python train.py --d_mlp=2048 --norm_eps=1e-05 --attn_scale=0.145 --schedule="cos" --final_lr_fraction=0.1
Each number is 50 + 12 x the weight over its row's rms, rounded and kept within 0 to 99. Layers, rows and columns count from 0. The size before them is the row's rms in percent of the matrix's.

# down: layer 4 MLP down (transposed), 2048x512, rms 0.0334, rows 1495-1508, columns 256-511
# up: layer 4 MLP up, 2048x512, rms 0.0359, rows 1496-1508, columns 256-511
down1495 095:50 52 79 73 55 41 44 49 41 36 54 46 15 50 58 48 41 37 57 47 59 48 36 44 52 47 62 45 23 69 19 37 40 51 43 33 35 62 20 66 32 37 34 55 50 40 29 49 51 52 24 48 69 58 37 41 31 49 51 37 52 50 57 53 47 56 61 55 34 39 61 19 64 42 39 41 53 42 55 34 36 65 49 55 58 36 41 49 42 52 37 31 53 71 44 43 50 42 30 40 52 56 47 52 47 44 52 75 41 54 47 60 50 44 62 64 30 44 50 43 34 33 38 38 40 20 39 43 51 42 54 57 44 40 50 54 46 45 24 56 57 67 57 34 39 49 34 43 58 52 57 59 65 56 37 51 40 51 58 44 54 57 38 74 49 42 52 42 45 46 45 60 63 46 61 32 63 61 50 58 58 36 46 55 51 59 52 47 40 70 51 36 57 52 50 59 45 39 58 34 37 69 66 59 65 50 69 76 46 51 46 37 59 69 60 60 43 34 40 40 48 54 29 45 59 55 49 52 55 55 64 59 57 33 60 54 41 58 55 61 55 45 79 62 50 59 41 78 54 61 67 82 48 50 45 62
up1496 102:59 61 61 62 55 43 57 51 70 65 62 62 57 60 47 31 52 44 53 47 79 52 50 31 52 28 42 36 22 72 37 54 90 53 58 58 41 66 52 43 25 50 35 38 42 33 61 67 57 31 64 44 72 50 64 43 26 51 47 51 66 44 63 49 61 51 54 39 41 43 32 36 29 50 41 52 53 41 40 59 55 55 46 46 63 48 40 43 45 63 62 43 43 54 36 36 50 66 67 47 39 66 53 54 50 49 27 61 38 40 58 41 40 27 59 61 41 43 88 63 77 54 33 48 56 58 45 56 64 46 59 31 56 44 31 41 53 57 60 51 16 36 52 66 62 48 70 37 32 62 48 54 69 57 52 61 43 69 69 58 27 63 76 52 52 38 49 62 47 16 40 41 75 47 55 73 56 64 51 52 59 44 53 62 41 45 27 28 32 57 45 54 61 66 65 51 48 38 49 57 43 63 68 60 36 47 47 46 64 44 44 36 64 58 33 41 64 59 47 36 57 48 28 64 42 68 44 50 27 39 57 64 44 62 39 19 46 62 25 50 34 53 45 31 58 47 53 48 44 74 43 43 52 64 42 30
down1496 104:51 46 72 58 55 47 38 39 67 58 65 84 46 42 36 37 60 55 60 43 61 68 49 58 51 48 65 44 51 61 40 34 64 68 65 44 27 48 55 37 33 64 34 47 43 62 55 41 50 44 56 41 49 57 72 60 49 54 47 49 56 39 65 52 61 65 51 37 63 40 66 40 50 32 47 42 45 29 42 68 40 26 63 44 48 52 50 59 65 49 43 66 60 60 42 34 46 63 62 42 25 64 49 53 47 44 42 55 17 42 54 39 39 24 51 77 77 46 60 47 73 50 47 55 69 59 50 44 38 67 50 55 41 43 34 57 61 58 33 38 50 67 75 57 47 38 70 55 23 52 45 41 51 67 36 42 48 58 53 31 52 54 63 61 58 49 52 48 56 57 49 41 60 50 39 66 38 51 46 70 64 48 45 58 14 48 44 38 49 57 28 49 60 54 38 32 45 47 25 68 53 67 56 48 52 41 26 19 37 43 54 57 54 28 26 32 53 56 29 56 49 59 49 64 61 70 35 42 44 49 39 46 53 66 45 58 49 63 52 42 32 49 53 48 21 38 68 66 44 65 50 36 50 43 42 64
up1497 100:67 40 48 67 32 52 61 45 44 67 36 42 56 65 47 21 36 44 46 31 43 33 43 54 76 46 46 31 24 50 51 65 52 52 46 57 40 39 53 40 53 14 41 32 42 61 68 55 64 68 57 47 45 56 51 68 64 71 27 50 32 54 30 42 49 62 44 53 40 51 55 37 44 45 58 54 36 73 48 41 51 62 56 40 34 53 70 46 51 57 43 33 56 51 47 42 65 46 39 46 67 53 52 49 34 39 49 59 61 49 65 71 37 53 25 41 58 44 39 59 40 46 47 44 71 55 41 39 64 37 50 47 68 51 31 43 60 49 47 55 62 52 17 63 46 49 46 68 56 74 43 55 44 46 67 37 62 58 38 68 43 54 64 20 51 47 60 39 53 48 64 41 38 62 60 68 47 61 48 34 63 71 60 31 47 52 49 51 60 56 42 50 62 34 82 48 35 42 31 49 55 25 33 46 53 44 53 84 46 58 44 27 35 62 36 54 63 24 45 45 29 51 63 69 53 53 64 35 53 71 45 49 53 40 49 33 45 27 57 47 39 47 55 54 47 51 36 39 53 45 38 46 39 40 33 26
down1497 104:45 42 40 50 60 44 50 68 51 54 30 61 60 51 39 41 34 47 49 32 58 67 32 38 56 48 49 43 34 43 46 39 36 50 51 56 59 54 57 43 62 37 46 50 43 57 56 56 60 72 70 34 42 68 35 28 52 64 43 62 63 36 63 57 39 45 61 71 53 42 79 47 36 71 41 61 30 49 63 40 63 62 60 43 58 52 34 29 66 40 30 41 46 55 73 37 42 41 36 38 64 36 62 66 55 59 58 40 64 37 50 58 52 29 51 46 38 51 70 50 43 61 59 55 43 49 30 56 63 44 48 53 57 52 53 48 36 18 41 63 48 51 18 46 35 61 43 55 62 48 73 60 68 65 62 38 37 48 50 52 42 53 40 44 68 68 79 42 38 46 32 50 61 37 44 37 45 49 47 51 42 64 63 37 36 49 49 53 78 74 44 55 45 52 51 47 66 48 54 52 55 45 44 46 51 37 41 56 38 53 52 70 51 37 51 48 46 23 40 48 62 41 60 63 44 41 53 62 52 57 52 54 53 40 35 61 62 22 73 11 40 66 43 51 51 56 42 48 56 49 45 36 40 51 39 42
up1498 098:37 63 47 63 59 55 51 72 47 56 59 32 33 28 76 56 49 64 42 57 23 41 45 48 44 49 54 42 52 31 45 56 63 49 38 64 46 55 59 53 41 39 47 47 43 52 61 62 41 44 35 42 27 41 46 39 50 60 36 51 39 57 44 50 55 53 57 62 37 53 54 39 59 57 50 31 69 55 40 56 24 38 64 49 79 37 72 59 53 57 56 45 42 54 46 84 48 51 82 62 61 69 58 55 52 47 39 42 65 47 45 48 67 37 54 62 49 34 68 47 41 40 56 63 55 66 51 53 25 62 45 42 38 61 52 55 57 30 50 44 65 54 50 50 59 57 52 76 50 61 44 61 45 45 48 56 47 49 35 47 47 41 62 40 57 44 62 69 42 56 54 37 41 51 50 76 64 60 39 65 35 38 46 30 69 18 48 64 48 64 55 34 56 45 54 54 57 57 58 54 52 59 39 44 63 70 42 80 39 56 57 31 41 41 55 35 55 64 70 52 36 60 60 41 72 56 37 74 31 63 76 74 55 55 54 70 58 42 43 63 52 53 60 37 36 61 37 59 55 52 28 57 59 57 52 44
down1498 100:41 70 65 70 47 37 34 62 49 41 54 69 39 49 81 38 45 45 48 38 34 52 38 52 75 37 59 36 65 41 62 55 36 31 49 71 71 56 45 54 37 55 34 49 35 47 38 39 48 55 62 52 37 65 44 52 53 59 37 46 50 49 58 54 54 33 62 52 15 67 48 36 59 37 40 55 54 45 67 58 27 42 54 48 58 36 51 55 76 51 51 61 51 54 45 63 45 52 48 54 37 45 53 21 55 46 32 79 74 45 50 51 55 45 73 45 53 46 73 46 37 40 55 58 59 66 43 42 26 53 39 54 29 64 45 30 57 43 64 34 36 51 44 50 36 58 39 79 60 48 52 46 56 49 62 74 44 51 56 42 60 57 59 46 62 52 54 37 51 39 57 41 50 42 57 54 45 47 66 74 43 35 48 42 57 28 56 34 39 36 68 72 68 43 64 44 71 56 51 52 29 72 58 69 55 42 36 62 51 61 45 73 50 84 40 63 41 32 32 63 49 52 55 57 52 74 40 45 48 49 43 54 52 62 47 36 45 50 45 52 46 59 35 37 38 46 40 37 62 49 46 58 59 62 60 64
up1499 097:64 63 53 56 29 39 57 44 44 54 47 52 31 53 31 53 47 45 57 49 60 14 44 20 52 39 85 44 48 53 41 60 55 49 39 51 38 45 32 51 40 34 47 56 50 52 36 45 38 52 52 49 62 49 54 52 67 37 52 33 33 60 36 55 29 47 50 41 38 31 66 58 32 53 42 39 52 65 36 36 61 31 48 48 68 61 56 44 60 58 51 35 47 71 67 40 37 51 52 48 60 42 32 43 43 70 48 57 77 80 33 34 66 49 44 59 32 20 64 48 60 50 51 28 53 44 55 39 35 61 36 53 37 51 43 34 45 46 52 38 31 41 42 46 58 64 38 32 70 67 54 59 47 51 46 74 30 69 43 61 62 27 78 41 27 34 48 38 40 37 47 59 53 62 41 72 30 69 49 56 44 43 42 46 55 53 67 42 44 37 65 26 55 55 51 77 40 46 45 29 64 56 54 42 53 49 30 64 58 55 50 50 62 59 51 58 44 44 53 30 40 38 39 55 20 53 64 47 60 51 64 54 55 28 69 40 52 43 47 38 47 47 64 41 64 52 51 69 31 59 52 27 49 41 51 43
down1499 096:54 47 40 43 56 49 32 37 58 67 38 61 56 65 62 59 42 54 43 70 83 56 52 47 40 53 61 43 57 55 53 51 60 48 48 82 25 63 42 44 55 48 38 47 39 49 45 42 60 60 64 39 31 48 43 65 48 46 53 50 58 42 46 43 56 55 31 65 41 52 53 60 44 52 46 63 43 37 62 57 30 52 31 65 52 28 60 47 55 67 38 62 31 41 43 59 50 53 73 36 57 45 54 48 51 37 57 34 71 27 51 55 47 53 53 59 38 23 35 34 45 50 56 48 30 56 55 57 46 57 48 61 31 47 48 63 53 44 59 47 59 46 43 58 45 58 62 41 61 38 59 52 57 21 44 49 48 75 58 53 47 53 40 63 92 40 74 35 45 48 40 56 44 43 41 59 55 40 51 49 48 41 62 25 48 34 29 45 31 72 51 55 81 54 42 47 45 52 46 68 66 48 36 78 34 36 48 61 38 22 41 59 39 59 57 58 52 53 59 45 62 61 43 73 48 65 41 74 67 59 46 54 29 37 52 68 59 55 46 58 43 45 43 47 41 48 47 60 44 44 29 35 38 63 65 34
up1500 091:82 51 56 48 62 38 48 28 27 48 59 45 54 63 44 47 16 48 56 46 73 39 63 28 44 52 67 33 59 29 39 23 54 56 59 52 48 53 60 47 55 45 43 33 45 65 59 71 33 50 35 46 51 53 51 52 38 31 62 61 17 40 53 47 46 33 51 42 52 50 40 57 72 25 43 40 58 42 17 75 64 63 44 55 55 60 62 58 66 57 55 56 41 70 32 42 45 41 52 26 59 47 32 61 60 71 43 65 48 47 65 72 35 37 58 63 54 51 56 56 41 56 45 19 61 59 46 42 64 53 49 67 78 47 28 46 46 35 45 35 63 70 43 52 42 64 53 39 64 60 59 62 66 52 52 52 57 54 45 47 68 63 60 58 58 54 47 45 51 26 39 51 40 71 61 58 59 47 50 43 68 44 32 59 45 31 41 44 58 48 53 62 67 24 65 54 40 49 26 32 52 21 28 50 43 41 44 57 50 63 54 34 31 43 31 77 69 42 74 58 41 56 54 50 47 59 53 47 53 60 43 63 50 36 81 33 44 51 60 52 34 48 42 57 35 82 67 39 58 51 47 51 56 38 39 63
down1500 098:37 55 39 52 55 63 58 43 68 66 48 41 59 34 16 50 70 37 52 76 35 45 55 42 36 46 60 48 54 71 59 48 35 45 49 57 76 52 60 48 36 54 57 64 67 47 54 32 59 45 64 42 42 36 48 43 53 42 45 14 47 52 49 42 61 39 55 43 48 40 42 52 42 40 69 67 57 44 66 47 49 60 35 55 60 54 36 53 44 33 48 44 55 32 64 41 43 53 64 54 57 35 54 31 40 43 57 57 47 42 71 48 37 69 51 31 59 47 33 37 44 33 59 54 34 46 82 44 48 43 56 46 54 40 60 63 64 68 53 25 54 46 36 50 35 28 55 53 54 59 21 28 51 56 47 50 52 54 31 58 47 39 48 46 31 75 42 53 49 68 50 35 38 43 47 61 66 74 57 41 47 51 54 55 47 48 26 47 45 50 55 50 29 54 62 46 41 34 47 56 44 69 66 54 42 35 65 71 48 38 39 45 27 49 33 33 44 48 52 56 64 61 55 51 45 52 50 37 50 65 56 51 76 59 46 37 34 48 39 52 70 19 53 58 52 39 52 50 69 41 57 38 42 70 61 31
up1501 106:49 61 39 36 73 55 42 49 72 54 62 56 39 45 44 52 45 54 53 39 66 49 54 53 43 68 44 43 40 51 40 39 50 68 58 57 51 65 45 63 38 55 39 52 52 40 64 23 42 46 51 24 28 57 60 47 75 70 41 40 45 46 55 48 60 41 51 50 31 50 41 49 40 62 50 15 45 63 47 54 42 43 56 63 44 50 50 31 40 44 53 34 47 50 51 72 42 55 51 63 50 56 72 44 66 37 38 58 58 62 55 39 51 57 51 43 33 63 58 49 50 48 57 78 49 49 67 65 77 57 51 62 43 71 32 55 28 44 66 72 69 84 49 52 33 70 27 65 51 43 40 66 48 38 49 47 52 44 31 60 46 35 42 57 54 53 45 60 50 26 57 44 42 54 19 58 34 42 72 56 47 54 71 46 55 32 56 57 48 59 49 22 37 55 44 55 55 60 58 45 60 51 43 45 53 46 52 54 59 50 54 56 58 53 68 50 43 71 51 54 53 51 58 66 45 60 54 23 57 62 72 34 48 36 75 51 67 39 52 81 48 55 51 46 53 38 64 54 54 46 56 29 35 66 41 51
down1501 101:29 81 57 36 71 55 43 37 48 64 61 52 49 58 55 58 61 33 58 50 61 37 84 54 31 42 31 35 49 62 56 49 58 66 44 69 37 54 39 43 48 54 39 28 52 38 55 43 61 45 49 30 31 51 49 44 63 58 42 35 38 49 56 39 52 42 52 40 39 55 38 40 39 40 56 31 49 57 42 58 50 39 53 72 70 58 58 37 47 54 48 41 71 48 72 49 53 52 63 35 59 56 83 45 65 35 33 29 57 52 68 35 42 57 54 39 43 52 59 45 60 53 41 54 33 65 79 47 66 36 34 54 46 65 45 58 27 47 40 63 59 61 43 64 38 52 43 40 36 46 23 50 46 53 65 71 41 47 33 59 51 42 54 55 47 55 54 48 52 39 62 49 45 68 38 77 38 31 64 57 38 71 62 44 55 58 70 54 39 41 78 40 37 26 49 49 39 60 52 59 66 33 42 38 50 34 42 67 42 40 47 56 55 34 57 65 48 77 62 60 36 55 44 52 47 60 52 22 67 60 52 48 40 52 52 50 77 54 29 61 52 51 39 52 59 48 47 36 55 39 34 35 30 56 53 43
up1502 106:43 47 36 75 62 32 50 37 74 57 45 44 55 42 57 58 51 52 55 50 71 51 47 52 64 47 46 43 66 58 51 59 51 38 40 43 46 55 36 36 51 38 47 24 64 40 29 32 41 59 53 28 40 50 47 49 68 58 64 43 47 46 54 53 48 38 28 61 53 54 42 56 27 25 46 63 57 59 58 56 86 55 80 36 31 38 51 70 51 49 60 53 31 85 59 54 47 53 63 60 61 66 52 34 57 53 32 36 58 61 45 42 55 53 58 60 56 45 57 60 37 56 55 46 50 50 46 51 45 47 32 64 70 24 49 39 49 51 39 33 44 60 30 36 42 70 48 46 63 64 59 78 30 53 54 57 26 50 54 56 51 42 42 57 56 47 74 45 27 48 75 42 51 46 52 54 41 53 49 51 62 74 45 36 49 50 41 64 58 53 36 30 53 48 53 51 69 18 42 57 35 60 58 51 52 43 55 49 40 53 61 55 49 56 42 42 34 32 62 51 39 49 32 48 45 43 56 44 59 40 30 45 67 57 45 39 44 44 49 47 62 56 64 49 48 42 32 71 49 40 57 54 48 24 44 50
down1502 106:32 38 48 53 39 34 52 45 63 41 46 38 77 60 46 62 29 49 68 43 55 44 57 50 59 49 61 42 70 54 51 48 49 44 36 42 76 32 49 45 58 59 42 54 61 42 55 22 43 43 34 52 43 41 24 57 42 38 60 50 36 47 43 61 30 34 24 65 44 74 47 37 36 38 74 56 60 52 52 72 62 29 40 46 49 51 44 36 60 40 63 48 37 70 82 71 58 54 44 77 29 45 53 36 60 56 42 37 45 35 57 43 53 63 32 41 48 34 82 40 44 57 56 70 32 41 66 50 52 44 29 40 68 29 53 49 61 47 56 51 40 43 43 30 43 50 55 59 28 58 51 63 44 70 64 43 48 29 53 43 31 61 50 55 81 57 49 46 43 47 42 55 48 16 57 63 46 65 64 58 50 82 34 39 30 50 70 54 89 37 27 57 52 66 51 49 44 32 37 68 52 60 68 34 71 38 57 41 57 46 50 46 57 44 38 38 44 41 28 52 41 51 39 62 61 64 54 50 59 50 45 33 63 42 46 56 57 62 44 29 62 52 58 43 56 48 63 40 48 35 59 38 41 55 37 60
up1503 089:49 66 42 32 50 54 51 55 43 47 51 55 54 57 62 53 46 45 58 47 80 52 52 42 39 32 64 45 65 34 45 43 45 43 60 56 67 47 65 42 50 65 41 31 63 34 40 51 58 38 51 39 53 41 42 54 49 25 50 60 53 63 60 55 53 44 79 55 34 47 44 46 58 48 58 43 23 54 48 83 39 62 36 49 50 50 79 64 40 43 40 71 48 46 47 64 55 41 32 51 46 44 23 53 32 76 42 73 46 73 53 19 76 54 54 52 48 44 42 51 45 44 42 65 51 55 51 53 49 45 51 39 35 49 52 56 50 33 47 44 22 46 29 50 44 56 52 55 60 52 45 55 45 50 59 64 43 52 57 54 64 51 60 38 27 62 66 56 35 54 54 25 45 69 28 43 53 64 49 60 74 53 46 45 42 57 36 48 73 56 57 52 60 50 51 63 62 39 48 44 31 12 68 44 41 54 37 54 48 14 45 38 52 42 58 52 47 38 57 48 42 51 60 51 63 48 44 48 40 66 44 55 49 63 58 43 37 40 24 54 45 44 38 28 69 44 44 55 32 47 38 50 46 42 62 48
down1503 092:41 67 45 47 27 68 76 48 55 41 40 62 42 52 54 42 71 41 50 38 63 38 68 60 45 59 44 45 50 52 42 52 44 46 62 17 70 64 48 53 43 56 54 66 45 25 53 68 46 37 53 47 47 56 18 64 63 52 45 39 54 56 62 67 60 62 54 51 37 46 56 47 71 63 11 48 71 45 53 39 49 38 44 48 56 39 52 46 74 45 39 56 34 38 59 49 44 47 40 45 72 76 40 56 80 70 32 56 32 55 49 37 32 42 48 41 72 63 49 50 28 47 43 61 67 57 54 57 46 41 59 58 51 42 39 54 63 45 68 38 68 39 54 43 48 24 58 28 58 65 64 71 48 40 41 51 55 36 35 56 31 56 57 56 53 64 50 33 42 62 51 77 47 61 55 34 53 33 39 58 64 46 37 58 45 53 62 40 49 63 54 54 39 47 45 58 65 64 58 48 59 48 30 60 44 45 56 55 37 40 49 42 48 55 54 48 69 46 28 57 38 55 34 32 37 58 32 63 57 46 43 53 64 61 74 49 53 64 57 60 35 50 49 41 44 43 51 79 56 71 51 46 64 53 43 66
up1504 107:56 63 54 44 41 50 73 36 61 52 50 58 54 49 40 44 43 36 44 60 43 52 66 30 48 53 39 70 50 41 58 50 34 43 37 45 64 46 49 51 30 22 61 52 48 52 62 30 62 44 65 50 60 39 73 26 72 52 33 30 41 55 44 53 56 46 63 57 44 40 61 52 69 63 48 51 45 53 36 39 47 58 71 66 58 44 65 63 42 59 47 69 38 49 46 65 43 35 36 48 69 53 53 42 45 52 48 75 57 70 50 28 56 63 53 35 64 73 26 50 55 58 51 54 38 42 44 40 59 64 30 38 54 50 53 52 35 47 56 31 54 29 48 69 48 34 74 48 69 78 44 49 49 59 47 53 64 73 38 54 69 56 61 28 63 37 34 60 63 59 64 33 63 60 34 39 41 88 47 63 49 56 59 49 33 45 38 61 44 63 46 43 53 43 57 46 31 55 51 42 46 47 56 76 61 53 47 53 45 39 65 44 71 38 55 44 54 37 57 35 42 57 57 51 35 45 74 50 57 56 44 37 75 46 44 27 49 38 44 53 69 31 57 50 61 55 53 61 38 57 70 45 70 29 50 53
down1504 108:34 57 39 43 59 39 59 52 67 48 54 47 52 32 59 52 30 52 41 42 46 36 61 32 66 52 51 35 53 49 44 55 45 61 49 43 57 37 76 73 69 41 59 59 48 46 55 49 75 41 42 62 69 64 72 58 39 52 52 31 43 45 43 41 49 52 80 53 54 47 47 34 76 72 53 55 67 71 55 52 59 36 55 35 81 50 62 35 58 54 54 62 57 45 39 49 36 40 32 52 66 64 42 52 44 36 50 73 49 66 48 35 28 68 64 56 70 43 28 67 52 45 61 58 50 59 62 40 58 56 47 50 64 49 63 54 64 48 47 31 71 60 48 48 48 29 52 51 57 66 39 38 51 53 58 28 52 37 32 44 46 74 52 18 66 53 47 56 56 48 61 19 48 45 37 56 54 44 46 68 65 36 40 58 61 47 62 43 47 67 19 38 57 65 54 24 32 61 49 50 60 60 37 61 48 52 67 41 35 53 65 48 47 48 48 44 28 62 42 38 42 23 61 50 65 66 48 61 68 54 46 59 40 56 66 20 46 29 64 39 52 48 62 57 50 71 62 46 46 64 36 60 67 47 36 51
up1505 091:49 54 24 33 42 53 66 48 60 59 49 60 55 42 38 53 31 52 61 62 36 68 63 38 44 31 31 51 53 46 49 38 27 40 48 62 45 63 35 57 46 49 30 50 52 47 48 64 43 50 42 32 43 44 63 55 61 19 54 34 58 47 66 63 57 58 66 54 57 50 53 71 29 52 50 54 52 70 40 62 42 47 52 58 34 37 81 56 62 47 32 53 46 35 64 45 48 33 77 48 59 49 52 65 35 25 49 49 42 56 70 41 72 49 38 62 47 64 49 28 38 41 52 40 45 52 85 61 54 69 61 40 58 47 46 56 53 46 43 45 58 26 49 36 60 64 44 41 66 58 44 45 42 32 50 39 40 32 53 71 28 40 48 49 80 48 52 70 69 44 44 49 37 38 41 33 58 48 51 27 52 75 45 70 44 56 49 42 75 63 44 67 56 61 56 62 45 59 55 50 51 47 68 51 47 58 30 42 72 26 28 45 36 46 80 54 49 65 62 51 56 41 43 54 44 58 46 65 79 40 51 52 44 33 50 32 63 40 29 51 39 57 39 36 43 58 67 64 45 68 56 42 40 50 52 40
down1505 095:45 46 52 39 58 38 74 54 48 68 43 59 47 59 57 40 35 38 37 36 40 56 37 47 38 55 62 55 53 38 58 54 41 59 41 46 52 25 51 39 60 70 51 34 50 58 66 67 50 54 53 41 42 62 59 43 52 35 49 53 40 58 42 57 41 60 56 55 65 54 58 61 26 55 61 38 50 58 73 39 71 44 70 54 55 39 61 44 45 58 50 58 34 44 24 44 42 36 49 57 25 58 50 67 46 37 62 41 56 50 46 30 46 47 31 30 64 77 66 38 57 55 44 45 51 55 53 58 55 34 49 61 48 62 60 47 63 52 43 44 57 59 56 45 64 33 41 51 59 49 52 48 36 47 53 48 36 49 53 36 53 65 52 40 76 32 52 68 32 57 45 47 64 48 45 32 63 29 55 32 52 50 31 53 48 72 46 53 75 49 57 63 22 54 24 52 53 68 71 45 55 46 59 49 45 48 62 39 58 50 52 57 64 15 37 49 58 69 64 58 45 63 39 45 54 49 60 49 51 59 50 48 29 43 36 41 35 29 28 60 53 50 53 51 52 53 61 51 49 34 56 39 42 36 59 31
up1506 086:45 38 27 40 65 58 67 66 54 37 57 67 45 62 58 39 57 57 49 72 65 44 49 53 71 62 59 44 48 32 88 48 62 70 53 50 46 67 59 58 62 60 59 40 44 45 58 62 54 61 43 61 66 37 33 44 47 57 60 52 33 54 42 55 54 56 42 61 40 49 36 31 52 44 78 55 47 57 61 29 40 56 52 52 88 47 45 58 43 43 57 60 38 61 45 69 35 37 58 52 50 60 43 49 55 53 47 52 35 48 36 60 48 29 33 50 51 38 47 64 44 48 55 44 39 53 46 55 83 63 61 39 67 72 49 31 36 48 47 49 60 72 41 32 41 34 45 40 35 31 52 46 49 45 54 50 53 41 65 61 59 47 29 45 73 25 45 60 43 57 54 45 36 30 51 57 52 47 41 58 52 54 75 49 52 51 49 58 52 36 19 58 44 38 61 24 58 42 46 55 40 31 35 62 80 42 36 46 53 64 57 47 32 63 44 57 59 39 60 58 33 49 47 60 49 18 71 52 51 27 40 51 53 34 55 62 28 46 52 47 37 43 42 59 75 55 55 64 61 43 51 61 71 50 57 60
down1506 090:57 46 69 54 31 59 49 39 47 64 48 59 39 39 46 40 49 70 61 65 53 56 55 48 29 32 55 49 71 52 21 38 30 41 57 33 62 65 50 36 40 40 50 43 46 48 53 27 49 53 57 33 45 40 60 57 59 49 36 42 42 54 47 38 57 41 26 41 44 47 64 76 57 47 63 58 58 47 37 47 42 37 34 73 24 33 48 66 47 58 28 31 58 57 52 41 68 52 51 44 65 43 57 64 34 38 49 67 55 37 76 51 49 63 54 54 46 49 51 50 52 29 40 63 55 30 78 45 40 53 34 60 41 40 60 57 69 71 50 50 39 31 58 59 58 51 59 30 65 56 38 27 39 44 40 56 46 63 69 56 59 41 45 71 50 49 60 43 35 41 37 55 52 53 74 51 41 49 54 39 44 64 48 34 51 27 41 66 41 59 60 43 38 51 38 34 50 74 47 58 67 59 56 40 31 44 40 45 45 26 23 59 59 40 59 20 38 69 45 34 61 55 72 44 23 81 37 51 45 56 64 50 40 62 49 48 58 55 64 52 54 71 44 42 52 60 60 49 44 52 50 45 50 46 50 65
up1507 095:41 46 42 32 57 43 66 22 27 68 52 70 39 49 68 35 45 53 39 44 63 41 57 35 16 35 46 60 66 57 62 44 64 47 38 56 34 54 19 46 63 60 26 44 45 43 62 49 42 46 54 52 41 53 45 51 47 33 55 55 48 29 46 45 54 55 53 57 49 58 63 61 62 69 40 62 61 46 64 40 52 71 53 31 48 60 65 54 53 36 65 63 36 33 44 38 58 43 48 49 66 47 45 36 44 49 54 53 59 62 40 39 74 49 36 18 65 78 53 58 35 58 31 35 52 55 34 47 65 55 50 42 22 68 47 44 60 48 70 39 47 85 61 46 55 47 72 75 50 38 42 54 47 35 53 45 32 51 60 52 32 46 45 46 42 52 66 40 40 54 39 77 60 57 50 43 60 75 49 37 60 48 36 75 54 38 50 42 56 75 59 38 27 58 59 64 50 31 38 54 36 39 54 41 74 55 44 58 39 27 44 38 37 44 34 58 49 53 33 52 58 43 60 52 47 50 35 44 54 66 53 58 56 39 56 49 29 32 51 34 57 63 65 51 53 52 44 49 23 57 60 49 51 32 38 51
down1507 095:56 47 40 34 52 26 49 66 48 36 20 59 35 44 26 55 76 35 42 37 66 43 42 35 37 61 39 46 32 54 52 76 70 43 43 44 23 46 41 56 54 48 65 46 58 63 33 48 41 66 42 82 44 47 62 38 44 77 49 35 53 30 35 44 41 25 41 41 50 67 46 60 65 48 47 36 63 46 38 60 37 79 35 46 57 54 20 69 49 32 69 46 55 60 33 21 48 45 48 60 57 46 41 51 53 50 74 68 55 53 49 60 50 34 46 61 39 70 39 41 42 80 51 43 73 64 44 44 52 58 36 38 59 62 33 37 53 46 64 43 54 53 62 46 50 50 41 60 63 38 47 27 46 56 38 59 50 56 41 51 50 51 49 68 45 46 47 37 47 68 35 54 72 70 73 73 45 76 35 60 55 34 60 61 40 39 58 69 56 59 48 27 45 57 30 55 43 47 51 50 38 47 48 62 49 58 41 58 54 55 67 56 58 49 54 60 50 45 62 64 51 64 59 35 47 41 44 52 44 74 53 61 50 43 33 47 44 45 25 68 64 53 62 67 60 57 37 51 40 72 71 59 38 47 47 69
up1508 096:63 55 45 56 62 71 37 63 54 67 49 54 62 71 65 36 57 54 46 52 55 42 54 53 37 64 46 38 25 42 61 56 63 44 42 62 53 40 55 20 67 58 59 38 80 44 53 64 46 39 50 49 44 55 50 36 59 68 44 55 67 42 53 52 40 44 66 21 53 55 57 57 74 55 67 28 52 49 39 50 63 47 38 63 44 42 57 51 43 34 54 67 30 68 56 62 65 51 51 72 49 47 49 28 35 43 47 36 80 23 41 53 45 63 16 47 48 35 41 52 61 54 26 29 37 48 45 54 55 30 49 36 47 46 49 34 47 58 71 61 52 52 41 45 70 57 52 63 58 39 58 74 42 40 41 60 36 66 22 44 41 62 40 36 61 41 52 54 51 28 37 30 36 57 76 55 32 49 35 57 36 65 65 26 65 45 61 64 46 30 68 46 35 48 54 66 53 43 36 65 50 47 22 50 49 45 41 56 60 45 33 44 72 43 42 57 54 51 42 32 35 39 52 66 58 65 53 27 49 55 45 20 38 43 40 54 44 44 26 56 43 58 29 56 48 43 27 58 68 40 74 61 80 44 45 62
down1508 094:37 48 70 47 38 45 64 26 32 59 42 52 53 44 65 49 21 58 76 62 45 42 47 40 60 36 50 38 63 49 51 55 40 48 57 32 47 74 43 35 47 52 63 35 54 27 45 38 34 53 58 34 41 40 48 37 44 50 38 36 52 58 78 64 69 51 41 60 35 28 33 33 53 45 52 67 72 42 51 36 54 45 53 64 32 34 57 46 61 62 38 53 60 63 30 46 63 55 56 38 55 76 46 39 45 61 51 66 38 45 58 68 55 35 53 53 40 39 46 33 52 53 61 66 77 61 49 55 46 58 55 40 39 33 53 51 36 81 45 34 43 51 65 53 31 67 21 58 69 40 57 50 56 59 71 46 75 40 36 55 27 39 42 76 38 50 54 44 53 89 37 53 46 58 50 53 43 46 31 44 25 34 52 60 44 48 66 50 58 77 55 63 56 56 42 60 57 73 48 66 50 56 36 43 39 51 68 46 53 41 49 51 53 76 35 51 61 54 55 51 35 63 49 40 46 57 55 43 41 47 50 63 54 20 51 58 67 44 53 63 55 50 28 60 57 56 50 47 60 53 70 30 35 37 60 55